Weights of a small transformer language model.
Size: 8 layers, MLP 1024 SwiGLU, vocabulary 2048.
Each number is 128 + 24 x the weight over its row's rms, rounded and kept within 0 to 255. Layers, rows and columns count from 0. Numbers have three digits each. The size before them is the row's rms in percent of the matrix's.

# layer 5 attention query, 384x384, rms 0.0846, rows 102-246, columns 0-95
061:136102134145116090104154141137155135142145141088115168142167137137107100133137122140122166139107088149133121113170077163125143082136085110129107144153169108138090140102144122137123133124134171180128133107129137128123128156136116122117146083118136081121128146159113149169153096123134070110
054:141113098127141127142119111133109124116127171127094177144103149157111107150120153112069115133135124121166159132148142105111076141099186187106168128120126171107130106141110104099143150113136113173158177133108124100158146128116127120122117170183099141142078138105148147103100159129121070133
066:120142111115147174137122108109131155104138103111119154122092112130104138125097098174146090098122141134104132137117113133132122156116134083139115154107112123143151137140158164130117102120103130068125140137135135147133134147122122165138138112102189148101103102073135152146148100156157104123
081:130112083141128124108136148163108104160109164108137110122134103146140086134173177082107116136130143138146161145128129109126154116135117154113128094145153163134069077157071114126142170133152118163149132139099117134095120158087109105092135139170044068162129155163150111122112151082113083112
073:103106085138105099099130129139126158176149160127135103125131161153141115136158181120135155132111122135119113153164175116113138127146098134123138105130153136117089110119103102139156145134156121132096103095125108135106127131102117122135139097128113077193147195151108150125139180097141116087
080:165163108138129145151098084145134102121118112121119134134138137143173133126168111150114112146098122152149165106116137156172076155137157117134106130116128152112124153121128147132118143158143108126141140110135127115099121117194156145140127145148110143096125100138159131154148154131105167117
061:134141149138129141133118115108141139078171112137141125095123107150114125126101105152160143130082155119126104117107122122125088115116180102134143137130132119130114133153152132135079106162118074133115136100150155124153140105149152142143128125127165176143136121059169127122152128165140134133
080:120121113150120101164122127089126107135121155139130135070126117122116097069129140133135158119142147147129122114163138108144142095179110130102148139141146122126115132156100103137142153084164137183118117140137135113173111155140140134081117123157085138163089071127150104128145174127129121067
089:139144096109166156089149142154105124115095099152097117150141149121112163122123139147145140132112143116146122136101165178096120188108127143173108107087144119149148122135125150151099156185133119112130143117142161084155110147099137134173156119149108114163161167140112171102127199081134118095
080:165093116134085079099101132092144121124120157126136206098107136116160150100094134119105157125142103106124152137161123107094149117112099142109138112149176127109114095142107084127123158103148125132124137117107108094121095123145136107146085088156097098114116091173129132107166189118098143071
093:094106121156157133129121104164130098149152090122122091118101121080103132128152115113144092069126128091129118159124129117123180144136135153153123082107118126118108150143137126110114110135102130134110103117123174137123138136123113125150143081124120100120133112125144113122126166097128092139
099:118163121154156113113164095145139118170074150133115138146120129137095140126108063133154125164113170117119132145143163133129107118157097118142132122109095128106082128141108135109132113132139062138150125103113127168123083158093089138092120154123145152106109151101152087105117151159144089155
108:147125119160089099159148120104130118122115140129146160155111123101087128089092088117124148185115136105096115125135137113124121168130159130090152103136105124100145168142133066111137151158112113091107127137134103138142169142082141122096106054117089133140120107137134145137111138096142133054
114:141157141143110124095154147133143124163132161133146114072127151161130097107121124098120156111128094162125156144179141153102131130174104133137128154062151132150164149129073126129080136113106141162150172127131135094132146139105091133127150165150139066137100107129131053115184120102124085134
134:134094095128112094066156130140136157176125125078093132144124118123119151140141143119126123103151128115170107132154180113163160099115058142152117119170121148142062137115131154141154151104135143120123128105120160093106111122151103108159165116126144082160105089115140142119130146101134135125
143:104159104173158167119130135105155116099163146144078104109123142080107117119125139143113144110144125156104128134131171121143122079177118139117091171124157120147145110156107154130184126122086143096133156157087119161093138126119168115157131173118113119136146124128147098146107105164115092170
150:102131148130125098083146093125132149134135148147126135101129131170089117121101093116115087099111150085132115151130102158143140140136123105162143095047146179129133136132123153118136102143134107137129178135149111143121115152132133109110146135094127104119119128131149074154107132164149136142
147:131107158141096128089125104126137153103147151118126140117145112140103119141137097150145128136099136120169158134161135124136129126092147149122137112139103126103127086128113129155198151160120117128126149122120139116082117164165130126114119130121099144116120110149081124163126112130156080120
150:130148120086105154140126135123174075113098075127133113115110155106135135153127094143114129128121100128123165099133147111146104120145124106141090101111124154116080171155134169115153163143087129103129143147130122095141104151115142152100105149161131107106155102135119103121146142086159149096
138:093139149122118074122114123148135140148143143144124113152089128153125163086152160109147086103143130130160122095136089092117149107094139185092102113137165156158168093127132154137164039159107113129096156165079142138144108147152134143135161132117131112123106094156129111160137126100143149120
153:144110151112146105152141145135146105081112133117105151135124138123162110111124091127172146157090163105149112128115140095115108153135102128140118132153120109149126135100128126097147123121161157121145179123095154156150132120130093111172141173124121078134134131137163165164113160091115152145
147:119059151146073118124090166135139094159164109116133129160159172112124123124129142192140149113114126150162149134145114112145091121182107111104134092140139103123099115112137153136141127089105170128122113122139146123140147130118128105142104123093095095177171118112099094106108114099134126104
162:129210155112091103128119101117133102107155103100096127120136141140138123117132115155122155139097123138145116086109134160129134122145105111120163117106158129131136127147155094131118129170162085124103144086161129113118180115126140154102113153150143121159133150123121143137092115140145160145
149:131092111147124111191114136090120144131139146149102145094094117085139136131147130150110091102096147133098126113135140115119110116159184144136128125153097151169122150106156111096141126109098110131099132118150145082111120123165136141110150130146109077098150173131140147124110125139145124137
151:113139133134154127121188104101181125111183103115153106138152149146097096117149107129144142107144156130139112136104101149099153113133170128111124153106151136164125130097124085187133129144171117103183127144137111121112150082163134076112132137120081140109147117111118134091119127163111118131
144:145170104155165064147075156112124126103143159109096132126151114112119118065136142102123103124158129109140145139118158143152147111078149109123113147149116159147146144159108128131111138139111137117087117114113119183141119109165104095129146145123125126067093141167183125142134152092155128153
058:132163154107128146155101146128169160123164110126148113112147119077104157122130098104117161140153156124155145141117114145142131122141116109106183151105093145143113125140148120167148132082133136143175129169138103138098123161153156135094137115082129125122132101140117150103137071102128148144
059:124117178126154108137133139133092112098116083148084126127089076083158116147160160083167165068116062137113120149152139137109144122139092119140143117098154155141101142113104155080147135082114151130134098127118117077118140118150178150074119144131123162160129107152131090124115129121086111126
068:127118112130113138126134124134157159132121119115158127147130185167101122124143155162134128115102143142134145145116150126121162123104094115150136100108096110141156095166112100158104111186124133114163087103133163125149128174136136165098105147161166116142162114118098155135156130115115114190
066:128138127119117152150112147124153099134112102115133115096084117164129119151182122161129121151120152120130106102108151117127147168149153133124121137144141097169132113164132156138099132113121138164164120106102171152101127110130102156134150157119120094110155109090151121115129083082116152132
080:122094103137120122144138191134138146111122123100104134118100134122142097146096122109109125086112100125158096126109128070092137150142160119141065105126108100150146167118133068140054154170140113120122117139116129126166125111125140126144144147171153115108113196140121121089136172152114124118
071:153118126099126069133180170161138100116140096103129098161146134116131120120172147112115124083118133152155141134144059156108108134118076136149119117159154127102142154115123144133102117139129118145145113126130092135135141117121070112109159104145123112171166151159096141127142095141136082140
086:110119205115101097134094157068115109085096097142120153114140135121064117135116108133108110103095101124133136073152127122163134115179157097141074127149148132096171122161128193141172103109108148124137099119083113147130114160084128098143161146123090143133134108112117144119114132106116104194
075:112121119098157088094130124132168123129119145095137078117161133110121136097124159121138139127097137092147133105147106127139166114141102131141124107175118122126057156115105121130116140147124123145155130133160099147097130150137137119155109115097118133132168124147120097137144153119167104098
091:132120108093129157124097114100167117106142109130128147129096120145045180148114084153175079155136089098122152147104103130144116148133138109131137152103089114095139121107149129153148128122146109160170154166120116146115140101152140092130069190110150137117108153108130114086115162167132166143
084:107160116105140125088157130118143129084123091126168147116142076132089147137130134141132153140162168081144156139114146085155098131134137152121107102117140099134135104122145140182150157109116150122125135151101125137135083126123158153128104132094152111122151159164137158114135107127126077148
087:103170132159119192141125130129099128114140160181168095097117105120134138155103139153148145082149168164121121148109162119135174155111118116144135125101119164130164111096119149112118111127108163078108103168140103109150132150177139174131141096113127115094106113134106160125122103158133128139
103:131123125134091104099123162187099146045127138134136101125126135132146066067111140123092126124128101153145116098091103164153122104120134118126157124150135100164135142077099137117120123110158146078141122101128153114154115130112154139103170119106103132160086122137148110127105091105093097108
093:120132144156139152128116098094115131059114148148108095136141109123162114095154094143163125116137114123108127118119067121115162164131105107135157118117081147110144134111143107077136113136145146142127157145130152150150159095170140156139117147131108127090076083132098142067108145130121161126
104:148141160161167105100146124130088118151154087137100117182160163111145082118148141129162138137133128090113160125115118141145137186098090149146126121108104142092117121120154119110155130112149131118174088128108143170145119169108144080144126126152108133152104159164058171144120096138135114146
118:170151122129163142153137107088150123138133154175119171113114099126091158145102129121132095099169135128139117110121150130138145134121136125129107133063111146081118138116161130151141148116132096067120096140124120144115050151145135156099115106098153123137142129103129136132155120154118116162
109:147109132134179107156133168150149124126122072078145149133104127120067119139152120105122078149135132129123148146178147120137112149150154118106101167184126124110077151150124114134156149111124092112122146109149123126118157093080135109121136053121141142130130137105171136130135115088116172115
117:131135098122102128102153075149089095124120106106149157117135159186118159175142116085110136144133101141159121127099095137136077121099145138115124129098107135111140110074144122143063157120164123149111147090120109078134158106112146116097103089130144155113208134129130144143085131134172133100
124:138115127123119082132115133131146124098114108119154100161133162126149115128118110115103128180105127133129099158116174103143156137142136082111117128116108117098135105152122101115117140147161151128132119096121102176069179118210143098142143135141182137142097149134136179093144171113167146111
129:108118124069077093141153111141124147116131135116132092135129127155137143122120112098095132149163142126102122109146153132105085156137102134148099162119156147122132158130132136146152088177148109147100124135142130109114136083155150129180117191132157120165114104074172150170129126105142118145
129:154105117138134115118123138128086107106160159095149138128168135082122103138150070136161121139118121124125137144133127094139079125132125113102150130155124107102126109116142116151095123113204168154114137114152123139119139147065120131167087100161100120099123154172129191130119126117112112110
107:111156116157117156131117142097130126103138120132101128090142120134106092121141125140147157107123124116100103133130064127106117089112116145157110147148089071111163166145135120130123111120107128099157114162128129096164124105107106145137167084143117145168114095095096093109153103109101122137
106:100159139104132171101179108120088080113180101116132107103121106149104139114165131130130176147140166106150094099096116139104137171109095095124143102099110104097131150107106123108110143125114129157146158179106128116137152122181130119080130148119123123138113142134140113155155122138117174122
116:130119109131139144146130143147130080140079152118139133095118091060123130135139159161166135102123162110130131133146115062160123111164151133132121159157130105110148134120112109114185136098123136150166133170128120164097126126140107109153176120122105093063083138109137151142160121132109160162
113:105114125115084102139126137117151114107151160101151082127146171182115140111118153098128121127133088119131156142125116161166093123133102102147119123114129185154115091173102176129124098123110116122173117136113086136127162083096133122113130125158159105126122121128181129103097177096148137143
098:087117153107107151143101139118097111134144136126129052114138125114136135131135131115122116121102156134158124150197126127152075173154130102148124109104127192120134117121118124116118091123109103109102116161183104113138122120110138132149106132192141129124155090109115132124130137118134150079
112:111132115150164157100098165126131116144140155085097094084131111103119135143184164140152137114115134145137102121148119119139126114124107129136120144117057141100118131138124125131145136088130137092164107123140196122125120159135147126110124083077113134116168152105099162096129172117153131128
109:142148135114101133096069099114110176101123089153165081141118126119103116131111106125129099142132095114159082155123118116165129102172127152114162141095134150117108123141086115151102120142134099158105144102156095184127133168129113133153095088120138108159131122136143165114134108144108159132
102:136123129144145094096139118149159161124115097163177110093112124090115163159162090137134142149070129145128111110122125093099109148143138144138148094159107082104118136143109115139157208100138144125117095122124114143097146128148126113131120121133091136085148097157128133085165118092115120120
109:150119114105143140119130144103109146144159124128127109168120163138099129118082100152124151092135112160170164111178149140156136166137166126136127130197107120111108089147145148123133113102121137137105114140097105089122147185131156120120118110104085052105115176172106137167142148110127142114
092:114113143161153159137113127099117143113123134142120058138154120140114121133132098134162182095117140130100126141096152135095090125114141097106169108134178115134156097137151134100166100168140148143128114130132116132136151120121119141129136123130099102151115156114157116094131142121153102146
110:139102052183155131118120133128139121155149125084069129108124141095124143099148147137134155146136182100126136170115149139119149128123132118132124166132130142106130098082120157125104075108109175129148122161122128112126103154132144146140148077137155113064154145165122109157107114171148135154
108:134104149100110182135132113117141133085149096126116114183130134154113121098088138128108162136145106151131137150120124153103115125121098136115136139148125141148126092161129145113150124137113118083163104162071117135128114118086088120145113148101085117195133122133149143135126127128112098140
063:083120093137090124141207124130124146143114136143091131134123130112144141167142131133128164091104097134153116136130137124112123126110113159123068141114164133147137132118101109097121092118103147123130127109145130089119133102112136114105125150135174156194157161115155167111129156128121073077
069:125117121141145094138135164131102128125147100116092147135148099124159109137153118113104121116151137105149117104127182098114180132115165129116168076144181172168099158146064088182094091131127154140158103121124170127121158123119147110129128135169148114134102114112143137149137157184109121100
079:116158131148052133155130110146121105120096130157164141162120101120155087132115144110104136081124144107115170150088111198115100050149130123104147137132137139104100182124147130122164130104116151144139160117153122135099088155109147133140112086147139158167126152139096108102126130133146101131
067:136166124136106086125147121141127163132123138134141159127161125135127117073099103125080100098133166119077116159127123179084108124147124130097130147175131118097133123122125186117122141119129119130105096090124116156073113162121120129114161102135126125113143112143108080123134101124140080195
076:135083151115102189118105101138088180109150153151116167143124095137152138078131127112147151154166153141109117180133140136156106136139147151115178165088133128090121145138144141127132134173134146123112083149143152134127118117143134151154088150119118072128132116110129119113124139173099120162
077:153147106149125122134061115142108120140129135082085107097150145148141138120110093137135071147114111113160101131123082095128116161130158138125151160108086113127103121157102138144135142124165132166138156123141132141140145101119132116136093150152082145095127150145159140127121160169130111126
081:096124153098123146141151119101128085150125125072142126174137181111143101126157155136117137111142086132161142124135099127114153151146098145142109099160161134147113149098128097120123154121122120113111131122131111117167110127128132091094130102120108147103183146149087122154141118123140089092
090:152123136135130098145080127152127134084134141132102117129155143159123111143132140117120103121141120092109098114173104129122106145129166129107073095144124147097095098147131106149156095145141107190120133140143129152136158113111124155155129165141119110107107176144117134105086163094118103114
091:144154129094144142105166139141126135144152148130128118143106100109113085113139101140153153113084084144155140128114113169063099124156124076115131121137109143148127160098119180107120115122161154133144109139148103123127154144102119152107152089126067118127147125099124102123149111151162123139
091:130147105111114094100130123146111108112138109102121131143106079129096127135116170117156094154117173089123138125135075099125114108166100139128145116135134150090128103089150103164168145169140125145113094104121124136121123165116137130110107129130090146121181172158099103108140119160142115101
083:161078113083075070139105144137105141116141120131138145134127118114052159153150159114120102131119117136146145125143181169125168135164113144135120083127109151129102089135155131095145141130178121106092139124086112146082104138135156078140117137120102091106127136146151104138153169083107149068
100:107112096098123130083099147111078117117111138108116114110148089163168159067167152140126133107096132109104097138097154114145124134121127141151110128123139133106099151167160110104089141135075139142114129100127108070103112122148184120167111148121175105110093099107162174141105112124107140109
099:126149128136141148125144108123135127113130131159150113105109097137143125108189081113116153095118135159125115162094117147123164131140134130150153100159118138176144142101135129076132133117109160101142143166137114104156141095215152147164150142126153114106079105120127114164113124174141154117
112:121121121144123160118122119134128106148127166169180113113111151133117115102167118142131120131097140138123127174128113085163138121161100141131164126122133135146104149141143102131124141121110197152184175094129124129134154097154138135141132127117137082127098120151126172132133150113102141106
108:117140105113098124126184119113135117086114101163157109143154145124104095129115156144104130089166147138147144140133112161139110165113111139143101124084147136130099125131124144171141122159129107109097158087082144088175066155091193144136126104123112137153128168121134126126121122114136139079
120:170109113125096100081106109096131090104103143122110166117137136118159117127098132133119097129147149105097140118160079105114106126129102151153124111152137185111124117128142073130106150125150084184143103132122153165111073127132145163136074150111111112138123082156126170102135155089116110105
123:141132157133120155175131105107099144098105107143087167133142142125157139158108095113126099088125167115105130129092132100150135115105147147117147133098107149127091118139150135111106120148080110100124133137121145135137115150175120157152140115111153097097150087109154124140152101111155111115
114:106163155131131169155125115140132125102108116161129082143109110174107146152094126134118116137109126097139146135135139142123141128157136103147111126107122145133126124149110150111109128086129109097177151153121104167139121092136100134106122150113160149115078120121176082093091143107140139128
123:125109123102077116132148097120127136127121102148124136139151148145100123139092148129117141163122172102129139140146158142131127114135107085136130110134130160135151122145132092178134143136142107122087105137141097151123150154078125153100107097118080129122145103124141120148125132094107154077
107:121131155127094103122132129127174143157080163124115132121122152150165103148107118095148199132123141118120149127181141147070138144164150121117141132113139105119149117141121143139111124111158168126102134111153138066184115142057117126124131148138121110148110137147099134120143093124141137125
123:145142111120075128129142121111133166155111154139087130121120143144113148115130170156136138063124140132176146100147134125106135130137098147126117082140134169131097148108150136112188136115099139126128091137117168118136083125119120123103130121115105117148088121121126153133161160102124100131
116:105120122174106159143142117143128130138137156130100065122149180114077145104139136141123146156162130132146153174127173114108136130124153122123080147094170134155127089151089161137134095145121097100122108139120086160139152134133112146136111158124103100162175147131156084194111148159107104162
116:115130178118104114118115076166130128131150149152131141145120144186114131139116096135103099142147126096127151113106118166102118121117096127112103123097148153149111126114153137127123091123086091134127141108179107113135118153137159121107125120115149095110158188126122060140094113141174159109
102:147137174104130100122117142127132119127158100133100104100142154081100071147156120155164140132089131139181155137133098145133152112146147158106131153174119111140126103109124127146170134113117137117114141150155147112095149163150123115114141090109108120103143072163080164143156128107164123102
099:130130141119101109111120148129162141107123171110143105130104132125129147186116077156112107126117123135108159099160160133150097167104125130165093090129126143105086117171148167148126164105138144107152169141167144069132134166148130116147114142115180140146120079120099103089142173066137134097
112:125124139132124127157117124109102147143124144137126141147113116142111087137087165120113144084117125157107144124136110133138185131158126188118132085160157158133132092131122155131152075141097108101121103150095155123114096145135142124142160118149143122084102128145084116138119168116153129104
115:125116143172134120148157149118130121135103141069123156160110144083158103098143118117142175145122168163122107135120140088112119148142131123093129147163130059082122107151102120153162097116141167133175171147093139100143130090166125111149176144130117131139148140114159154129142105093091147142
100:140085140109137131144129137133118135118135112123138146156128091116138104071123156180131129129138101164119130112124150128157078107132163107104152090186127103150103112110143119121193120079080141120076111131111141114149127119093096134158132101150109126144134175113114063113093136077080143096
101:162167160111098128135152108142099094140157108182121128111134132157135126134108100142108160118096134119132147088149113156091144121087116120102141133159192144135108126143148092131117130166092102140129160111138100138142136134144112121096130108140134130170119108125107096162113122136136177155
119:137100103137113110185107133139093118143114162125155146094147115104149154080125160150158092145118132145127126133160118179168112109132146166105122095189129141159203107113136160107158108104103152142127126141111133122111061153137152123132132108113122072079141155145126167067120143084130109138
105:109168109122121150136169092112192136095182090102129131169142103140114132132138105114147139100131145129145119117111155088119156132098142109096136166111119088158140144128110104153130153153152120096183128105141106120129130139108126112132147073108116157135122108079141125048103103126122115134
105:121097111136130128127092132143125141110156138112113108140153125123089088133099124144120093151106101098150139101105106105168131143088128126092116115142116126150150127133101126084128088102148132085119117113128165155161142140144133114175158100135121115059072145156103152111118137127161108112
043:112129113088166163080142144111106121102087137162149128131133122114162133136104112133109135085163123105114153102045127082125139140115104126172153096137175137098130177163094149127137158097098119115137127166118135137157069088142078137094133098067152132103127113125138130184118137084152122122
053:133118098108119167115111133145137129117134127096193136120141125121124112120154136124104138110153134131100103146114130109072114112136143118138125126094175130122099131117135111143137155131102100116112172111107076145123105115153067087102163123131151102136130111152109110126114103182131133112
071:132152174117165117127151097160163114151084144157143087127106132117075142134123133136128160116131081135145143144125131118098098117090151171105098131129121135131134147087154136120110142122114136088144094146141116158125159152167116110167102107109145107072147162128119119159130096124093108146
047:163092120140130123130101138096146145125172114080158173132155124144083160127150130129156135136129140112150148143151120120144164144118132159155141095129107168154107129119110089133075106195095171134120140096137138113098109171147099131182126116077102132159171135091150115112129135121124069084
065:167112140114161125110102115139143132169140116151114133146127097125111149087156124117168153103114142112133153125101120077126136109131129105105151097120110114121100102144180137128156120132131119112102165124113120111158149164148120111114104098105085173123114171104117127136121184138120095121
067:134085167102139108133112168159155135143096116159119090148120111126131154125158125144110140113162096130109164091153146151127104092124102150149156164110137096126089107107132135149120143128097120115162119133132141120097109125134091101149095110162149145118134151117137156083133099164163088117
070:123096119172148122105126118097138109182115131137135163123127158119087146149192137148137132148144112122155152120136112130158160167143130151134084143121128118138116147089134130157149143107129148098113131116161138118150126169130147117099087168150116128125155136088142115092151107144143129152
088:144162111107112132171158178120139105099109151155111123121117088124123112108092125142140121085165166115121127126134114160122127109132082153115129101159124114142122146054144121136113105132104148091156123130148112147123111144127134105110154142117118159128125183088130084178166145149105159095
075:136129121089114118131116132076136159156147091101118120107141148091115152071087104125121125135141125105100106144139155141115106090171154126145149154120130106129133142112131158069093084168117082105139123124160139134111125127138126129127116142121158149105114059159114144093141130133117159120
063:113135156163108147139118101154089128122151125127125155104165120184152135084098160143108130150130111134111119142111109117136127120161117165073143151140110107103128127167114134113129137130163120134128157128088160126118133131092149107140146102185074130096122173113137148148103143111113134152
090:117103107090147091093106152108136141157133093141140112141126137145151137145134123104106087172147121112114160154157145178133116095145118131144125137135095118080111121157115102118127074117123131172151094114144108124109123126142144132113107120121176120135150098143126183054139109159133124104
093:114119140128101164105074104184111152139144121150144142118130134148118134130149145125095109091124121127098107117138093124126125098132118125115161124159150108121132106102093101144180187084119121199124130127179121101091106157096123141137109102147103134139166186112131115092131144125155135107
094:144195119137136129137130084150118136148148172111129145080118066163162154117114134135137101150107174137146141187144145113089124108129109119134127127120149130119135134099143159121160150131103126107132112172142113107106117113144137115133153113115136145098097152136115097140113126160087145128
079:134162140150162121134096121058164145122157150133096113103114097150133162089136145121147126144090127130138113134093132125090153086132128107115158122136092124151129111137156126150084143141133164154123134150138141150127130122142094113136104152091128136101093093173141128163135172096094123154
088:130150137104116165119192091117124123166139142139124124118136102125102081130142150109161130131089124137192097134118107093140174182130106149082115115140104148117103117166140162100147144123116157119106125096140148128143138093093125154122149118128096142142150130163088151133123136145167146144
084:120112112103118096122102146095106095132116158108127132118151147121136123160187108146146110123133153141115109132141112102131108127118162109136125113138184129141157125159154064114172109148109137112119111089117099107144128160158125167160095119084103129127152115115131070140124104135122122136
091:125102133118107165108106124186139161121097111103154119112124091175104149102133128100117116130107158119128128119088150153145120145143100131083123154142103134105084099105129171124083132130078139139126144112170146131136121122103183131152122106138137124127141153130187149131116162147149140100
103:148098118131141104151142156125075114172137150111113166138098130071123059108155130077090135102140138114135135141105164136135144140153112139118126160145102122138078133115110153111084131124162131144121114156138140133139159125123080110161119113133165110096090129151153152153141105101178169109
108:121098183156091120131119142119097142132158134138110154137138173156152110092145149136124136130101124110094112136120071126136139110147158175141113124157155097085116111100153128104105166133116136127152150129109133118161154134104122117144134127138114143113132111152144142092123100151112138153
107:092141093154114172125090167146113098128129107120102125079145134175161146145155110147125136090130116114090141188111136147154092135115132155140140120134148135105126113120089140131132108169055131122161129123122116141143109124126131126117127171160220147128141127119143096174117129133124175131
105:148136111135101141139125097110123130133136123125080149171125129147151135085136130148124114180119101113122142141110126136112128146135150107139151130100149128136100136127106112075130085136060085152148130100136117173140132094146120101127097165154164082125114115128157110090103109111152110117
106:095178110123162131115126113107092083115129145127116126131129133090149144108073142169113090162105116127145114106137156099108132142151135108107104140125104101131151148148171154059149129155135130124111146133174127189097139167121146147157131142174144102100138147115138123165132155109095143118
110:095115107145133134135132107124129119107176148104100097171119133126110105118115102118153089166150153121162115103099071134093170148125113124126164096156179105180144158143108117121155080112124137147119131128118142120148141150118103107193141107097148128131121153108152119103106142113074091109
142:116135142154133141106109116114127168076157089149122143138121151151111112137144150120172131165147141079128118148118136131164118108188148170120152126138141121091085154104104147110151098125092137130117100117101157154122189112101144124139083143109125099119116084121081126094137141083073112105
127:150126165143108134091127116137135122097143121143101158156087121136098159148129133154152108131124120080128120110110119112135151089133135170165104137149116167120127168122146117118132150125121102135149065126102112159104159162093130128099127101130117149116117123163114140127127140154079129101
113:118128162094146129168100084124098131098125136134157122114177086106155089180153093161099126110139116117111098126150149153174153121122140099116117139103138124099170144078122101148130172128139127117101107160106077119157111091105134162143087123132107157158142119091126100116091105133122160105
112:124096169134102131123168159178126132103118093128104095147099140124097126131088103116181105144103101105120132120072128126172148086148098129136133111119137128136157127150130144167123130169135128126082118098103140131128150147148110125103136125134118140120125095117138107160105156113146154172
109:127132102194141125137117153135148144123165160157139109130101108164118148096086142103135115139102087150104160166131093162106119121114100114169121099149151171144134146124143096124171128104144115097090150120124150156150130136127106107113118123180191120191110098132133110171142155111125121141
107:108088181154100171078119170110115158130141107109152143145105120127116112111151129135119162136123141127135148103181095096115091098136117165152163132126089127085106153098145172107152142129116160102110104131144122120116096125144117117088123138141097106170128087134130117107128119118128129088
131:145095171126111125097152152163126165169137116141100106110120132148124132114159138127146164102151166126133155106139137127157135111111124137130122114130126139088106129089130168128169127123081123124147129118109167135089131099142155136125155120130129132152143125101152120121097167079101172087
106:170105143176100110078064126141124146117117087174117149141194157117132136118150136152149120155151113152115105129112127118144123117110100113110125118158140100147114159091139116127129135112167132099127163082117136118094115146110125152122155099145100114089162179150116124094122082097091105126
115:094140110141116082174108101092128111134130147113125153111122111141140144118130122109178109127146114125101113157173162119143155112119139113115155125120157132144172132130159153087094098108095126126092127117154136118142129145199123086173149139092135097117103122173103141166094170119113150076
044:120147128116174114153178119113130101104107123137127171150104121147116137151110117127100126141112130169129153071127157142157141144101166059066140169156090129112103123108137085143122137115149093157111113147125160144144150123126173139156106121132144149095084161083112143128137146110117151130
059:072106126140136175122119134115116074107144163137108139125119105122152116151068147141101125143133140101120104147112090101109160104151134107142143106121162136117183162161113165095099124091092130154132146163116148132164117109120119147135202145123117148139070099118126119158126132097126137171
074:132125117112111135159104101134165113125140127145161129121103149139091100116152131128141115100128099115128096101147159105111128119119122127126135117070174107147134120112186153117125123172150147110134126108170147108136093180156093098144139128136126118132168156099163121099112131146157055092
055:117115140146112134130138115085123162112111133116142165116126118130121100116121155127109092110089155150137132112088081124096171140094130115104121100157133128103107107163114090127143163084145138119098155158115109101113145114152149130123096101104130115093128115125141110161133115085138114101
070:106140146132089116098142128138106118092177133113088137130164123155160129147116171125101155127160159139133130148126127096157109137095128138085150117157124156114133109155074113124122130092184109154110166112127164140126116173128155107093132123123118176177083120168129107119121159102118118135
063:128105157111129136119101126172139105133166125101133153167134114128118109151171138098141159122105116138146146164128099121115167140126142136133161125147123164140097116153133095114122170126112151138095136082167157113135131174168144130089145092136128104101126126121112072159162167133123125111
074:104096181086151143145159133121147122120157172148122124120150121111157128129122130100127137152114158129120136110133067157100142120121126155109155106126117181127131119114143114131083125112108136114108124125133136124109133135160131122133129124139121151123088122162128140152163127138158135141
096:133143139124139105127126152192125105136132115151121097132140128151113103135122131133172122082116099152160128177130141102119176073120127116102110120122101088137136121124144163106116154116132141177144108103139090108137135118126072118151126186136109101153153205150112143137095159116140110130
070:142142091155130105089115149105139121094126137137094093138108115129096139146151099140166152109161137113123156137130109139106080083124121143112121123108106101119145153084138137166121103134109122059155113100147103105130111125143131137174140145112123157140151196107083180119123144164105153146
084:115124122169099121125126140095091148192128070148130146126099210138160166131124080114143126179150114123109115154166147124124099141156108140132119160132147133106154135116104115123141102148124110131137124114141104159145150131116123108113112150145130125098156094119132181080137090120119120172
084:129153089127142129164151139134122125094125121094111141125151120127121129153072136144170144130156182113128124130173122114075134116120135165134129075095157148129152111119128131157069098136103131109131146150137143099159135089209123160155165114118127123118115152094132106194131134150109121114
082:132147164141148145157146117121091135111118131109109141100170112143159086127095146139139112132135155134150088129111092097140141121149135158112142109150133137113141130162151073086133145134163156123108145103117111141122083114146115125085163108118110125126120102125142097152137120123136130114
095:105106119175143137066125142116114180180170063145122156126094147138094128132158140129112112111145101138110121156157144148099125113123115167123132120112141096123089128086107144104122166112159116155137155115153165151140115195126101106180105144130123084135146112182129179102130108122182116154
076:135144103155134184142134148109147146129119125135139126152102163147101139110133106129110155099196061121103143136078129115102090158097144149112105152099120103142103115119105164121157088145108128119164162145133160129132097134143134143190115192156113121159103115138112093110142138102139124171
089:103136101121110105144131153139135118140140136154115072145134196121148138157143131126125141176152127134173151139112177156127148119124101162162113099109173164103129121126103100122135132136114113128121145149121104124159121128162120109119148136136153143104130124146147141145119069123135139088
084:135146141108097127135197092104112091134114149075119118126119088143114094088106121111100176141134163147151125137110104121086128114109119130119132094122137127123133128175116122146087157158123156095079150137142116046160128113128136153111151134120091120131121116166153094173145125104130130133
090:190106145168131136128146130116158165123132181143158166127131087095138108119118143128111139139118151123130132118103112072091131141159111127123106119182117145141122145108147121128159142102161173099139128151122133135102075120137097112126131125070119124151098108116126117155116119088120125097
102:090164080158164125142121101113098106155134124076101133134159125123140113142140128162114166121103125137121149172121153126139143154106091150120137142121149145159118118122149121187085139147144110122109125131124123144146120135158126118132134115090150143115120098109118141152121077136162055129
109:130118127118157125116182097148192125096108089119116158117137111086103125129126131144129138119157124121139149118113112140089151115096112144125102155143148095133165086108124112158130152145106132117137078119100128154177133101120155105102149146152113126131172139110163146108159109120098097109
100:153148129153106084133166136131145123104123134104143118157141114091107128111115154121123110153132159125134089129134104098111131129134127090127108112142131133106156175129142109081167136110149165094130113129136085147096135124110157160115161094128082099086135125132130172121085146112084155107
123:155139149092101109126121072092130098158127099165145172160149127156179140113140149111157152140137144098120145104160132120129146142150106101164104156115187138137109113106166133110128106125107115087150119119147078041129095058113116120089133128109109160137114140114135096137136121115094125122
122:118097102121129137081113109097178119129122130150155084118112095088123141096135162161083159129117156164124120140119134084120109146142103130121107147118106106130124133145141152127121101180157083094123123134169145099114075117151142156133144165137104105102143172122108141110139071171123126148
113:101097103133127102158069129106090149166167106130091154175127123123154113129096140117138156117141177124090146105126119134093111147131136117123116109166134092141057148086176124095152130139153161103125147128115146119140106096109130137130117114144124139184132128099124130146124116178127115105